config.yaml
n_layer: 11
n_head: 12
d_mlp: 1792
norm: "rmsnorm"
norm_place: "pre"
rope_base: 10000.0
lr_mult_qkv: 0.4
dataset: "wikipedia_en"
Each number is 500 + 40 x the weight over its row's rms, rounded and kept within 0 to 999. Layers, rows and columns count from 0. Numbers have three digits each. The size before them is the row's rms in percent of the matrix's.

# up: layer 7 MLP up, 1792x768, rms 0.144, rows 58-124, columns 256-319
# down: layer 7 MLP down (transposed), 1792x768, rms 0.0594, rows 58-124, columns 256-319
# gate: layer 7 MLP gate, 1792x768, rms 0.131, rows 59-124, columns 256-319
up58 104:500478415525526566391529526541499471417486482496483527576535511480423457461503546500535505556477485509552493532457480422494443454567419470477495473511523510504465496545539493548564525520491467
down58 101:488458466446448575430560548514534592434499477495519568553535528564482478439504520520444490506518471437559503496516493527521583457476496547442503498454561491466481532541461449426516501460492469
gate59 100:492499457506455466436561456550508464541542567490525540483546507531482474500465523545511480471528416527517515522570554457462521535421490575442461488526561521466544526510514547480492541488543552
up59 100:510468464557471495427488488490626514542531531487457464523524585506527455535512529477512517513502483570425450480547479521488458516469469476511538544494493458511523584471514506521509526526511525
down59 096:472480443557524554545474579497532495503518481512488617519520562438494546533522566453527541562509608577559504466465468460490499543442478513463507517571495471516525500479545484582491460546522526
gate60 091:472469521454474516496538475487456568489472465550453473504513513472388497462506460462496542441444458549469514508522437527556514564484497506560487543524516512503461435490537464506440498535450420
up60 092:473552485514463423421558537522537533506545525585509515465500527493534456519559535453512498570509470506571479512485438461473496537531465434455472456558474426558465440538594489422511460552558485
down60 087:467564461442498485476493477482505504523532468523446510572474516465455590471419512562410562523470504603484432481516476446423486566443489478566544451498513441459459467505501555597448590556472489
gate61 098:404531509553451522578538511500507476455475456548568441467486504546574502458482490477493477508489578446437533423451493584476461553521608527497536492538484507481436509485514479427429495534560496
up61 094:557520534512419456549536453568521504445474535461488519511548473499504495548526420481592499568496432468495518492503532484514525518526504499468513469464477486564486511526514507503531485474535464
down61 099:490488554466533536558565513507566394410515433528439509477429506404573483479555476508533520483507505530587499530560544508437453471578495546504544513514484508503446503457469511474432543518579495
gate62 098:444509539503439554523492495454467536491578521515431471527593562488464580517484488435489570490463489426473558517471454514536536557504527520547458453466522439488514476512479417473461484536502533
up62 106:487448539514527534440440449567517535514515448491480544394468470467536518485520529415477473515488435458460511573533489490483486485537459529532467487532486485440523488450535497485531494538439428
down62 101:533558503514585473470567521509536497474505541427582492403439493468529465487533447522488487558525481548554451484451513493459450476517510554501525486381536450556531480520547484509534516492490398
gate63 101:472460494466498543466531491520533507531546437508523528459436408511493528433600468562502564513486515515515449493551570439499497441540479471467509464521466439494517510446499474552470452526497563
up63 099:472495432510556547512460517453514464478500457513458521518499532499539501458438505442476492563554504564461500518518522498547502488520507517488497558490499430519505492541436489514530613531543470
down63 098:556555439493515544497495530544521462538416460504491500482524446471549487518418574494499501569508487468551424467525559484449398517481549491586467426480521513567540510495524440489468518491476522
gate64 103:557500531502505552559464456455474459443505546596441458514473505471477485536412466505457461532404442490409466498509525527451513481467450531538480486488492515501506507475504440491532533553516497
up64 105:465460525447407535500469503531423500450491447446480452518505545548485470527471488631451543502504534536490493512441526535431526491539519483480448598485509521429510510498488507445503455466551540
down64 102:450449549424446485539499506495445462443529495535433472522514462495507533493560445501501496510547512548541460469403470515481550555523454462533526476495446503503544438465517536516567526474422523
gate65 102:518515466510527517564454430528530512438510494498508507495568490550477512554505497465558494521507470478584481429507458489448524532470453539452517528442542479517504618450557472530500444542483495
up65 098:526464500506537559499467519469544536454527474595564484507559416492490491439517491560465530531446547458509526544484525454498484471480504536467502557511514468500521505485536462542524457539467522
down65 095:457562503566408515483501498480479506518420462467545403527464508484491500547488571456519532508549477579487535458555468450497514467533553496516430501506520530439512559435494518493500535530491435
gate66 101:528543513527451476517470478541468518458596525468491547593531592528543563541490462483517556500465447422556475415469577461472533477541429518476461476541513458541522497502555523604563433532503491
up66 097:484512509534528452564467457425502505501440483532452507518476447429520481369500496566494470480507505574499532462487491476549466543568507439491457492531416518469549457537466442492504528456548510
down66 102:441527508464514411469524505466512474527527526582507541498603422532546522503485489545466498474517559458473551487465558539501546477486520530539490571485619507473508473456419450471418544474559518
gate67 115:463418529435530580448462509514453509443585482424419594438484477596559543518532526419509508497462461506476481453474549508499554525500453487532443515478491515524532544537536485483506494522461473
up67 122:451539555463467527523463452604528431418517502463485508491541481534590522568457472475463580490445389485581480504499501491484501519471516527493477508435477549491497492449492544447478504449508442
down67 106:481330496349588557459498495555489496478514512557477480472494476535468513509479494472529538500405506510556494515490516500431490492503539475416511421488528446431531506502476492505524485494518483
gate68 094:509516498509498464479506527544442495529491445475502477515430459527502465459428487418465469469616526503533468475457491429508500497470416436482533493545544544459468511424515476489499478558520480
up68 098:524436492476481508474455526537507456431466564484444542542459535426551551572524450520469455501531529539488491537542475441557460548519458475524518538488509501485494478465494507510462468465500443
down68 096:528489485479491529587495478546465515483493483552516507471419438479465523553483504485569513416493514449529479503532531494467470482538473470512506474523479575462468524457470452529525551480519547
gate69 100:503545500493463540471562568528505561459493493536509502511548446480501462527475521509506484422502514491472516565483485524461462476546533489489506516479440496562495492529488485474442505516491498
up69 098:515529539511515521512547491463506521422479451529463482480498510554476474579493538534531587438532516464458481541450475567538474436552509520530549503495449483536488557446495393444415455498519458
down69 097:522479536490443491513521480413444497497496467531487450531448531502491561514476461499494497390510520505494438461442511501554519494586501440467411539538558564534530598459510471500498475502511473
gate70 100:566484488495489379488532493493489476487455547457504475559571494546504548523524484465549480534468510555365527490457478471514521454454498450508459477519469514519517485507569493511443525470591536
up70 092:511522487461495476542509539521487541556488453483477501471491493518526516414509508527488477418475493536472524480491499440529498442490577507513503589535552488539520506468457504506431474490495495
down70 104:547505481538494601483507467505501521475534485491447483527510468518526468503548529491468475436503539522525502506449535532559622481547510462518514548541483532536474457422458478469466474559447543
gate71 097:423446528493469485506505494496469502470450588449466539507575492476512490483504485509550603452538443533473441583519516472534515519562456438514520448476559467465518554522516461470483494485520457
up71 094:507536439469475533533517482519518478511469478590517512480461510483449537534539459512443487496479541500454517583489557442472450523505519468530528515537509506562486539507452462420498476503534568
down71 091:467455513552494540564485560496400546519495482513577435480514485500495550503527429553576469449553491540552534490528434463532539484497523582456460509491467546507478527534558539535506514510495495
gate72 095:466460503503536515489476497534425518433513475488466539520559507495518495503475493523610528474530517527526497482482532432480542527557524527532505469475494491541491452532481508531490496453478514
up72 095:518502422502535534496481552538468568462525467486537501517475441523522511479478481483457516472502524464548497488494409540523482510526489535488469461559533485522483478504439473452512544477481520
down72 098:548513516606483562525558522499544405485453474485467461491444506475491597528515528562497525432525499500477500500573516491416462471526404521442504462503552484547460496454455501459516529461563453
gate73 104:518519494489491518535574462459572365539480551463488477531445515520491440458568451481488552511536508524480505475553443471566489453430538504487509477472517463448537509528462557456520463502504548
up73 103:497510474403547520442529487461509495506445475427550567467498514461481426517444498467506504489540463455438580486546546439433488522547449473516486465502545493487555527492450489527551500516550460
down73 104:503488462562523506492518511521531493532448553474527517545533537518516486439515557570504534466527507511532517479512469456537531455476522459444502454470397448568526437523548474525551468506446527
gate74 102:469495526491569513502486530539606553437512494486439497454472452426515442504457536443480486426520529497475565567489467421498529521539475538502552523524549494550527469504485461468470512536524482
up74 100:517461496436511595466548491513532508469530495482515496498479447503519509465414418507563502458484536581545496493543495421613487587477519440561529465520613437511517417532492447471518515508488479
down74 097:462535541485505540438509484480458472484471477487482526433530458460531587528557431580517491509486436464528429534447420452472501516497513577528471546512509506492551498474536497421428504491468509
gate75 100:491516541523520496433548573518497419470545505450440452559494479534470465556497525431484515484484535501537529496545419499503518473479564524466490453492611501490539490457463521534432535491535500
up75 096:463584549471546467525379493511530456493536525544461478444370526582550517459469560590531548524484489470485483492428516484505504505540545507410500485572424511498417525431536525514485535501444441
down75 096:516516476491490512501487545459478594523512539492518468510460520503524525491533575498444486563552444479526521500503461523545427518475533508454502477514429523535505533487451527560530471494552492
gate76 097:406476542430514477444479472469504500532523567522517445550516522510554486459479453504505508489526482507519486489491471515560452529439528486468494502512489558538465560485493479449411489457459522
up76 093:446461487430506445510508490507489441535458536541534470509514467480509487485534481474458469454482477512548465470512424503570497462439479542533496515559510485519494587476477460501458525520526551
down76 103:550467494498529544544492487489486515499502530451497468501506452510494555511573545530466409569580476554540451484477480458396527551499515477479468498524517439451467540535455538390496550484521456
gate77 100:544475497488486435433463500592488472514502554451501458518508580472490485480475449524491513529494457504508483530513543462584535595502475513444533530428500599451479459555463479529516554498532494
up77 100:502460556527539519498491403523496566504489521476417404520526576504503531511511433518526477547548506445542469512510438469531474405427456505510524468575501474460542504502487535489557531515537523
down77 097:539549561518519420404457506517488583426492440571483467473538546492512587497470574550515548529506429480458550566532477458554457502439544459397436524520457541510526527457497534480532479449475528
gate78 098:466564543472542458498556490510490497540497513533518447503481485492492568520467504511467475497458449555487520511430553569504475428472535469472503618506538459549441447517561505476528509541438478
up78 098:438524484487475470455514500533510474575422539512498483509483526532509492451462478489492513548509537514485515509513507576519533494500458463513455507489547536543459491520453456426564490525487522
down78 098:540528414496481491488558549515492452472494536465511497513517500515480487519513384494507512495461550542503430502488515457533502473514477541543541513536499546422440497494473456540451507494532553
gate79 098:468476506524523497521563485508552395541467487534444450499417453513461452535509488514499532559563454458501512462415486417553419470477505487493468485538519435459435487437547518466551570480458470
up79 088:494535487539494463564475436459522415476465468509497423530463473497535509530528456518540622459527495516462480460430528479499452424488451523442441459488469491482481500453533541439514529515487516
down79 105:482489513520497474496529472549487568466527484503496544503542532463526525520462479500533480478420566524541478533527483475512453506525450496508503499512507503490473484478503555498498574498550577
gate80 091:547568511526540522486499491437540498558485484518476468495461440539554425517510490486525459484523497459501481592546539532374509476425516523525540551521474537503500467463421486489534515522508516
up80 095:500533417490506520497516466510539503502485534498552428472541568457499465455498522458501514470498508495492529513504543504545554536506482461514484533480443493522507428548549524510450520530555514
down80 096:501510547446536509492524450453430493434410460532481566457468440585597423522473488566425539536523500539475543549517487484548458512499436524389574571563399522518481451521488500475503516510443476
gate81 104:526516517517503550534469486561411526550515479457493398595471478452479524477522479486452546482637522461486463571493441528535508495497441391477465530517500456485495527493544521508482465543444521
up81 105:484552527557540530503467527509484484551441560487462463494453472534502552559510528438467548486505588469496503543529502470530436471580515475509525522528496479503536536450528454583490528517524496
down81 105:511585577529533437507523462486437538491413501513548442489517514466523479477515467542480491470568430508432487550548565562473514478483485484498523499525538498521593521557526465456510455510462558
gate82 096:515439527574500486438531528458425538541522489531500573512531553515552439502528488563493504518459527496526474486550525441500491518546523452449471479567474436542503562512543527539519521486494514
up82 092:418490601503457571545536489518540473481500570392591508447465451475438519535492531436502496506520456501516533502549503511474397488519568460485506467435459516451561472494511474519500493471555507
down82 097:541515507507513527510444567536535430473441503487521462479520514508498503481559480419493503507511508483477477514542503510482548508472482589516515508529478493595470486514587516512585536495469498
gate83 108:485579532547600466466527505556424503554486561511481475468532492484474540540501439504493484406545504400449558499490575538449433475539515521506516474517476445475442512490513531539433472505475492
up83 105:487524572482504431569565395534494518579583554434489430510514509527540483523521508460562480517516464542516441535474504503548522526435523475442485462492503531492561534488514448504478487491493437
down83 111:518497545428473462555511468535551573544500494564438555476514575489434467446494476527468464534563622541495472509487500427461514434530571489513513497467553560530563454507516477458482510531497530
gate84 091:453506475458451539476457469490495545491590468480498559474478472521438435482489463459577480454474602478464510433504568486516456528549471492457433506535504534464467468498477433450607556463529532
up84 092:507505482467490466490505518501423440509432495448557505545487437442456516540482511516467494469559527544540475487504478466498462450415584505539421482581544556463524493453510573518449444544554527
down84 092:540483478424435529453559512521560545479500584470461482500502489520575510503550481505495505492538520503513497509512512522449438518518399516532519523561499479488501462578504471495493490508527585
gate85 090:567462576501620491531508502516488364440486512537426459492538521510498513523537575506492491500561525385479509489523498520504529462548468458577527514532497479520481519460470430500476477483512465
up85 094:503602589547461533492455537509455484483456455548465553456524459449477478593513476498508535536482555475525515534497494500480511457505525581474540513514505469564471563495518502509480435463496501
down85 097:552471475424504494482479514403573523471459452508497499500495522506511516504571453473541523497496470524428449547481556552496514517424538469512523477428502501528519491461461450548493533533545527
gate86 094:490525547493501527483502484451570463529463502523562482491560500542551469527531537488495545450591486492487514451515517421543490433527554484424391551519439460519493568475495529503582492503527526
up86 097:528491523451523472578542498510544543527554575484437560488513440544536493552438470556489488512495551526514492493526495490482488474531435423504540540506539515526499549521511569540421541575511485
down86 100:457530529493554521529508475507476513503455483546514483510471458478438464491492489440473490493481468497557479493511509476463595526516504497465516482531515512487455545546480479513516520447517531
gate87 098:485443442469452427528497449468530554448475480484543521463475542513503506508547524422458434492490459514543536477528491468543497472553551559488513578455504521562548492485474533467562516477547494
up87 100:445450421557476542478475524489394516423550495489526388515539470480498508561543559466554489509481468462487485463493525435523502492546486522492432529504574518570509469506503500561431468534457567
down87 102:496514452521497449505485408418503517463518520524474481524504472494543501505424502485480549466466577551485472526505534519558417529484485377484457489442435414443369487510496495487529536563448528
gate88 104:447539499451522523527505465447527561593436554454489539457474508524501492460466491472510486531492497499441560490511517474439510478463552471548522606508555421532526503506508533556456440416467484
up88 104:486452408520433540495484533491419549406542557524503465564466571544423514504491496554422514566402520505506547511504541527485502520489537504579503494498538467522496541491397488438546449474493519
down88 102:511524486498556507537487485521439599534514470473538559509638462540583490505465530465510456488490502438496468424584464524502490517558469484526480486467495466575450538493456396581541489444506494
gate89 100:522484502444627548423534492472562483500566541498417543537505514475470403525534470497449517559499509532472508440378503497504482477500401478460449569547520445482481453572483455510534427512468502
up89 095:557547547526495513486535515439585563588501599416467510481405421501469447434513461430437469534475470479506449467496577415534486473567453494505496471494512489467486498458518542520483502501455563
down89 105:473558607546524545542493484484507517544566497511460480566446487449494451469516491507548435556470536498520588473519451467525454491418486438464487487505507521492448463472452517523510535509452484
gate90 101:526495475439513507518508518532562473501474529497441521448410479517448545491584521567538484518500500537539512532509416568513542437469481505546408453592444479503531545435441496467475424476521484
up90 099:495515494453444433524517513495516475571438506476521501542478447486499532544438555505468519478458530408535513531536479481469426533488545477506518457473484480536539462493501561627474551533566414
down90 097:562454463469558508526538412559530524496527512488478445537542486457497482453457516580534474525470515482544469424458475490535538516491475541502454496488491552436468559541521478596541551491509524
gate91 090:516432421424470376489508485499445539520474554478480472446565534520479509547548534550475460507516505505477507475452405540509510529508520434537458387582522484477521525483512397476443489580492497
up91 080:442553565534472547517464492497548402478479503518565569487435459534523489432450505519622532562497512581514503478501608523507489500473532565496478541494478499497478474592459479518513531549461457
down91 091:518466548548510579424502491514468513432494488523490478443534502546538542496536516504493525417508475481510486451480477490583513576506499475538474509477560531541514544524471486535471492545471505
gate92 097:519481599548514385498459488523481489517499520479502453544498446462531560518462471517480512520536552521503483548561551504452486440458526442621429529558491531504467479480512551473538459545419513
up92 091:514449491505462551496451432468478483511483533559491519491514507447487527455519522510432421511541548473560508456531433528501553526525531522501512499499451506604506525538393522520414522494531540
down92 100:540435501467473526458396491409519477489456570465498544553530479548538465425497498522450481519504495481506448480467491494485486467557436483502494557518505531460416517484486423525489515535545457
gate93 091:485516439556504484415526490475486445460477523468558504566511477493546473517538479451505486513494481502480580494530497522496465454475506471533465573495524409471547533500539506487501490440495517
up93 097:474475460504530419483482508487517513505449505437515502459417520519516501546428451567524506577483481531511517459538458518518525498441484508407504469525547454529461502500494535481520452410503550
down93 095:584516502524459475561446499488460466395546523535514500472450473513490489428553557495558475510548510482508503478502531409525562480397440555514519544509454453523484486507524521465498552563540488
gate94 088:529496492460452516483525482474505522521479533520566578449534497471614460485540420481476502513491470427488491520494534476518539497469565626516562455477513493492502559543473497488482530492468510
up94 080:525509482504504515503515498492506571468557521581530585561495458449579494496479499452523557490511545458477502508440524530501495534446514571534533487525533477507478540470396511506507488494530485
down94 098:511549512423519557447542470512553537576461455585478473515510548478461516527424457439509530472530482483544548457493460538483488536551493500515523516526500549491449473515492500573414422484533517
gate95 102:481513512491552530530564497400557512493519454570493465570493492496497528475492480481445601488546530521463565576456548523526440485480485546531481450511471511506498457536576505478513464534463484
up95 108:476516548505479507457505515514529517499496441489548566500529500485507527509527552492502480402471483486476520457519528506429522446488463528453568443451443560448519518471461460507486466480542442
down95 101:427528495484486495468406538483477492505499521485523508441538490593526487582431451486522489468534567413480482476461490494466437480476472485479476508432529474498591471547448459487533537499475529
gate96 100:471494485493549464509442486441475510547571561511461536417371502544482498434525487463490461474512477543504471530584581517452495552490489469481547503508567457548482442465497549542472526499566521
up96 095:457513483484514456398420484483443488547509515517444437483549434488465516519517435427438461467485513555484502529499453513437591541482474577532497494475431492555544524565534493494466555450472476
down96 099:491498464475538465533491494496450471464461590587477540510554503486496512545528550483545523495505519500442516523563548445488459527496467531448471438518488457520411487544566539529445616513568465
gate97 098:491439482494560488523508508508510543448516430568522480452575494579542471470474513557530430444532507447428527615481518508503513487469553515464493487452520543536448554463536492431446504483509503
up97 100:479473429492522544569468529485546524507489506539532466508585533525517487545473510532547566430439478482538507558477531543593452482511432550496501538520482607461507461540500474516496562580502531
down97 092:563477562531498497483503530459479458450505504449466548519527488551529459473490479450445458528549432579470491525439474454495495512553444444584457499518481470505403522500469518521517483588494548
gate98 095:513472507483572473480504528513516410527471503486502509468491503498533489448527517505551488453544503499525492436494448506499534576554502564524550510477501567451482509503493467482522515462521470
up98 097:536447478532482450439564467461495464469475503517443419555485532551428510499493512536477570482456484477514479557466495435509513413486466451502499484495530482559488481559501437484534612491522552
down98 097:438516470486462565442537485417488460508481594448511453509552484534517469516473532508463501589426543442446563484474487461501488483527564555525514526488476487499455488492557571553486438475510490
gate99 092:508508471546468450482515522517566520561464504446535458512505552491450522495582559472490544504545500411482490458558472451586498522474460489506488435446467493506496472527466507413554460455530513
up99 098:497496474497446542435430590422516503508570530560501502493530492495490523553428515518518536454479504505470487497539555569523458545473416537450473491466643507506547478517535529502481500585461387
down99 094:429450556496422436480531488462520532584501508516564549514481429530446504522522465438525504474541452489498455479486494483519502512520565491540449553492505540490506502437427492509510536532537492
gate100 103:510558482443555427512504494562475437435508486495524476449518468514463505537506578477458514488505487559553470534469452502411521503471445511458534489553450502549556482503560477468523521481476539
up100 101:436521488563490486568463501511468490540512492516465530529493540554507459407502516413540507554493547498484540456496519488497482481542544519424445476427448559493475459551404523508484529510524520
down100 109:480479479537423605489525517506521480516520506493415429557503527530513530488527482473501498523485457512478531531469461457461508488475507457503457487456501522547488471558506520558530523523512567
gate101 103:569589517457458523476454485425499427485509489478496563506503461486532497506485446532455486592480535558469510522478484437476439480482460451512512444584421543453466463537547541436512520474509432
up101 096:503508453489600506457544483436421551453499546534538487532472539521471454562495429534487543545492505529559499508489456443455505534551528546427545560493477476552483528511512552460518495479442507
down101 101:471457484596498510484496430444465506464495522515455459501537505474538440505423513496597474509490535575528552506423448461527510436563549511475507564497468488470536449496499519528527522560475455
gate102 098:615463481484556481493412474424458491485516441564462474443455525459566501516483487541445425459524509487476543491517512568490488448568448473538465550478517526537512441557547472507533552470516471
up102 098:438527499552507501374565434541466489488451461466544577493492503518477426508504473583440524472463573552533500441494548452523470544594483430522567497526482568515529518478499459439494527484505514
down102 097:452554532496478499517489443502492462517570552534498464464549540493520449467466474543463471473497468475438497515433425528456451461565538527473440526535454515431550449518503575464498467467575478
gate103 098:532447488485502546487498499471496496545537537514514520485477486531495562506485488502532504534463437479463484474428559549502472498437485503473517470507438470493494504456472658476534432529530574
up103 100:546530469444555478484424556488510485435570526528456429517493517493430434504481518472459522450452485434550599544487513497450478456570507512555594486545533557489510560543486507484514500506449501
down103 100:581433527502440520484533516556463534495463468507471455509442491531509466561465534490491454568497417548404574525431550538515569512567525464487494544564459506504529528517573569519489520473547534
gate104 097:463503466496467495476492469482496493445525415462428567504422474504477434511415518423518584419545445503472528504491474578544445524482477516486521454523528560397517480495497489490553501506495494
up104 092:609490456490448552480502527501490494443546443491480497452463518580564516555468571505562467559491505481513449504497541524498523539506469455440520444478453502531524493520493506520522489452408511
down104 097:506508572488504541524479412450574534484475545486475476481510501482532471559474578415572464567473448438390515469462514480523521484538478463413515523466515522531512478553522541499506472544553509
gate105 102:469512492449490520479534483523491459532486491437450525475448538461512467524503487524460522512531487457512477474455583504606524490467485382515519530521416534564579496457565368506516455405445544
up105 105:545508482507480455535541485439503464513494571502525483468434475485527532528531513463543514534530456572510348485590456467455437533453504426512427520480522523522478517460455540448560464404517471
down105 106:551504450522453479450476507446543530498496470442487576507565472489509494464525413513592504472482530510516477439478553493451452495482487603512494464470515568469492474499477440498508515466490498
gate106 091:478512513458505466485495545563470515516532491466469459501502496451514487520535481576490519528520448517466509504452456518496515540510442507513528472529620460517538528514574497449529523473489492
up106 092:551491395509514528458448478459502487502497467533540535515459534443522531511512495474521576481565515468485527499523528428461435469529470574493449506491499502491433473458394534508533527525508469
down106 096:412508529424489561563460529528561511501507502444521545451513481501508459483449496544499408516535505440491566468501483436530516459549468541533501490490521471509451524507512486459535447474533556
gate107 101:448473567456516482541484494438491499495485512511461550470457501441545517487534507458462505466531525499463478594488479517539475532478507511538508470492484574485444472522519463503526577512524485
up107 101:498481442512501422463553422532524477485507460572465508446525445465491539479436487505544506559493508522463464542531505456547412398517500524466441458548460542494550491505516545476471452525529490
down107 099:583523473512569523351487515467509522466511465524478522594496477422464518455560541497463477481478559502511470496452549532472534491502474524508482518477558568470466438459461475478511526467442470
gate108 106:375488544529508480559495459442544520578451561531524439517511498602512529492488504520504501541532400487507540492521497445528516516500509522464498533452532444440541447540454412465539459455468498
up108 100:460474545465441450521546576426545476526396439508426464542530468467478532480485449497490454533620442452466456484470429515561425529482561473456535525417478410504481410488451494474528443540524481
down108 110:468454506506468428530487495495519477521465465497386380550508497457506538423504518485519489451457503514514415527505450464555531531503588524539479529478494451485539498437504554510527489447476474
gate109 101:518467451536584471530426524552535509436459542497459537437507517467533540529484535456505494473566479477526523464477473502482452490462457526436485454548545451481511477518491400513449500516487560
up109 096:497460458515518531495532535424505418522500490574437542520425445555577445418430522456550471520515495495532492546567474502501545506468549489508428541501548482475437499466490531497496520450545485
down109 096:552485557504381543454535508457495423448491545507467539500565571510518576517513457510493518449448485481505524532507468457557448564536494468543516543535565512491500512559559487536475509446460511
gate110 099:601510526577507461448487496473487480424479501557520447469574520536481477500488517488519466430497554508454473490537490522499561515480490519543509506426474471492537494458522482561495455494537487
up110 105:522554487505538427539457540529510535521433574519486575499453495471478451492452489485404463508461506498433488525561571471458505488532556543539501420537535482515520511441471569524463571536461529
down110 102:498465518478456433519495430488523568507481437468481495482435469490482545476476503474536452538475604452533493511511530434472470465463434468471461497467488483477497509468559474497527481521494472
gate111 100:517486571419538494562461487526497467533523472567500462402488515478511457499492547454572531485498481490505518474479574560458520532501523535519499556576444493508484483475497518556402472537511553
up111 098:567504541468510456541476535530488485443515525413515540525456507494506571497545482528497449596439557494493453493510488495500490491486477473510462467444449524514495493510497459487560549493573502
down111 096:483492550508483494431460529486493520427492569508506486558430516474523541567506464491567495546469449510454445504483479485533492479519470454511556475516446517542496515471527446490480613552456493
gate112 098:489427577510433519402562584494591564491525472407566532503575467522490536477433540448439502494503512514536568486498540565493467528498421518458467507523514539529525465524487529488427481504584535
up112 097:438579474496538482473470553502555406474484493511477505473475543518503386500495466531491366541455444502510504534564478414475500482508555514518512528520494482479478479467521559481448459507445433
down112 102:512483472530447482479522474525506481521524497556465562478535487556500524474514533469409466495473552504437551457479537550541476495462514441502581600490535495531506526493507514504514507513525552
gate113 102:441499517560507522478551555446495532540543486500511494464448507498499527548519519510514510482599461594569498483460541481467499550511498546496447481471503509516405474468543478488429532402537528
up113 101:500475557501548498534474492498509534493510570449525584453458528500474514544510521513552473549461510536504547537476460458473540542489449554468532503518490474498445526514451587460510488525561500
down113 101:496490500476470453481507545562560508451493565507476447494527426504528515528483493515480512508596485491589452555463470549552517479511491468493541554481552493519454531488519463507475582514571493
gate114 092:593510515509529530554519463518474483469479460492588456546530463480449456542449496498597555605555455526512547552525531478488497611509493530564476583524466562470491498491495420428467606423532535
up114 090:427531456542493458537559519473504550537486549484498553467512483452524464546448575507483497588548563490447423474529464521484503472545508485523486458515488472516501568529512519562503426509464488
down114 097:590488519426551481563509507524494521532476469526513609487468458535470529484388528516556511547516496488429534632497475488525497537600490553482500492505519538513497533451448521449476518442532639
gate115 098:495523492468494515521473568494477460504496537540495523531517489462452480523527489546465534517506517572453442495558517503550427446514557490563482531490576446471533523432466448489516464465521484
up115 097:470426528434462475437435549462462468497533504523510500464500513422541496454551540473485531518510498445486478477529479533498484469460564531528511527456542514479458530436497545510543544504483468
down115 096:501494570519475489488466553500490537515457518487545515499501581511525425514492490469485478581475509464553555542469483521505550483506540497494488497502467499535539580456486535535439484481495519
gate116 097:492459540415536536447484552476444540491494547525488594496570519480569515477516505518471502482485483436519496537515452496468482454518466488505526488533472469448513428496496535450420543521471465
up116 093:522493551459501485466492475500477452461525490549459535529577533455535466490430468521574549556466501515459481469469539492498541475548449530489542415545503514519480570505497548508529537486487476
down116 096:459449549503496516594445491476497504507548543486528455487422461442491542451533476518516487476527561527540510583536444466457533477514512510506439545494519451518508515511518509541485469532491406
gate117 097:463562574595456490475472513422459462492528410544466521498525516528477524523487478463555550535554490468463422479448530507459479453454506485457486557493396572473488464533499481535496454477466416
up117 093:553478474570467513521508519552553488496457544497474582442444479467543494499439539482437503490449562512521466574479557533499483445512489542532506490481523466485484479470579472484507517519512496
down117 096:487486490553528478595482518516451443439460514429448548472482533460433517526490537464487561540529530501504426523506502494521464520484588583581538563471491500464492434576450517492453597501484462
gate118 101:545538545517538482509421480466562420477407584419503474552487512446479435480482538546527554511463495478442571461553540467495556435457547510532521595464504456455444573468487556488537438520502522
up118 104:534495514470445509487588502548472573546493476451494537500527452547427455488426460529469480502457492579451449468501477537516469519496486490551552543529499468480428533432545512506493567472476514
down118 103:518416489463517559464504575491441502503603454475424527510522497530448464530512458500569520578468516480565541506501443543575431523548493503506510451499463468506524536467572517511419465456508492
gate119 097:517453513495493496492494478531548473522416488486497493467547532508504509495546491490453465552488542397485541455439534460484489486503540569497492482512530417529388528455546541583525432482569541
up119 098:442407522513457497484470545458437524458475530475541565535482490504506515488579505492490524492598503472536445530559495531470529538540455524510524479499443503446489546486503565484461436443409544
down119 096:387462539476543529513497455468404505563532507484417491484523443532548568467537467478526490475445491515462437568484456578518550511465404434525499440564464423451480395534528575469459475496482443
gate120 120:480545536502489475488524597502496507465454549476459548522579460474477530522471536502530483456560529473514544519541524530501530503520514521477520522461518547491503538457543501413415486442495486
up120 118:458525414449483486553537474496491449587524538531495462522489432574546438460495527507555561517505465558416567511502575545532475505555497496507473514459474443522546494537455544540555468477536465
down120 113:493522478533490512467538455511525535442504504539552434493411498485550526492528507549537548496502505495553507466492502380458602495560559540542450532555509430440520527501563558555528488527491496
gate121 095:528482512461458385520498518440545523490546457599489480484488431493510491512447516497521446460525515547518532456532586505470564532496494572477523491474480480446521556480485483500543521473484510
up121 099:459497471463468413418566587571531496448530486466510446510488516494471511547531461450512514528532570503560535497468463499495572552560527482432547420481458562509485460556474431539540535551449515
down121 096:538493528545548513552498512464523460484485494467506504471477542577556568504559434544493505511522551522546462521532447471517505534460478599533473465461581543485437502562501454488462494483489541
gate122 109:503476500507596533480573508526450538524489500480513509489492480525505462422574486453454495572459533522525443550494516535526507541458435486440425441475478490562500488451497500497514443433419522
up122 110:542425487472479565507544441430536613479482557499481503495538508502548447477490503585473548531433505492544449487478509480480409545470416524563389515498480575534512524456454433536455507442491503
down122 108:548521501480511538516469487475507543548562510556492403531478514422431536488486492556455497523542502512530482532498457479480530468532530540511478500527449628548484493456464490474555454481493606
gate123 096:505453484499498556471455533460503518512540495374477516527487557490589493516594506558525541477403457519538475488504528457469511444484493505524509506517433501483563384479460422496526555507536528
up123 114:509492526525419551492464514457453447539508506464545466485490460483549492488557528467533444577455525481558471495496555497546500490475499557479393488487522405494445486473568492498454596484535450
down123 108:485486504521553520490523513498540514493532519447411495537494526440431513499520507558502478436509518521478525505517442437442557457546436496521526444508543573513533459514437407545561512428483537
gate124 094:520529525528466486551483464450448496542539507527581531531464476478472574470500478523478470504460530509555428509442459480515545461469545521468468424484551495597517464445498418522468495504501422
up124 092:541553457483562607426522491502558517456495503431536511519475502571538525512550434467545473510484496486423463526486510512511515502576485497511544561466551487489504474454436462421557472519522466
down124 088:496561492532508484415497482447456504481520446427405556458464556467515478580452560518519459515459529418513513510532477457452423463545468456485519544513522517433433443533542480602425522515471589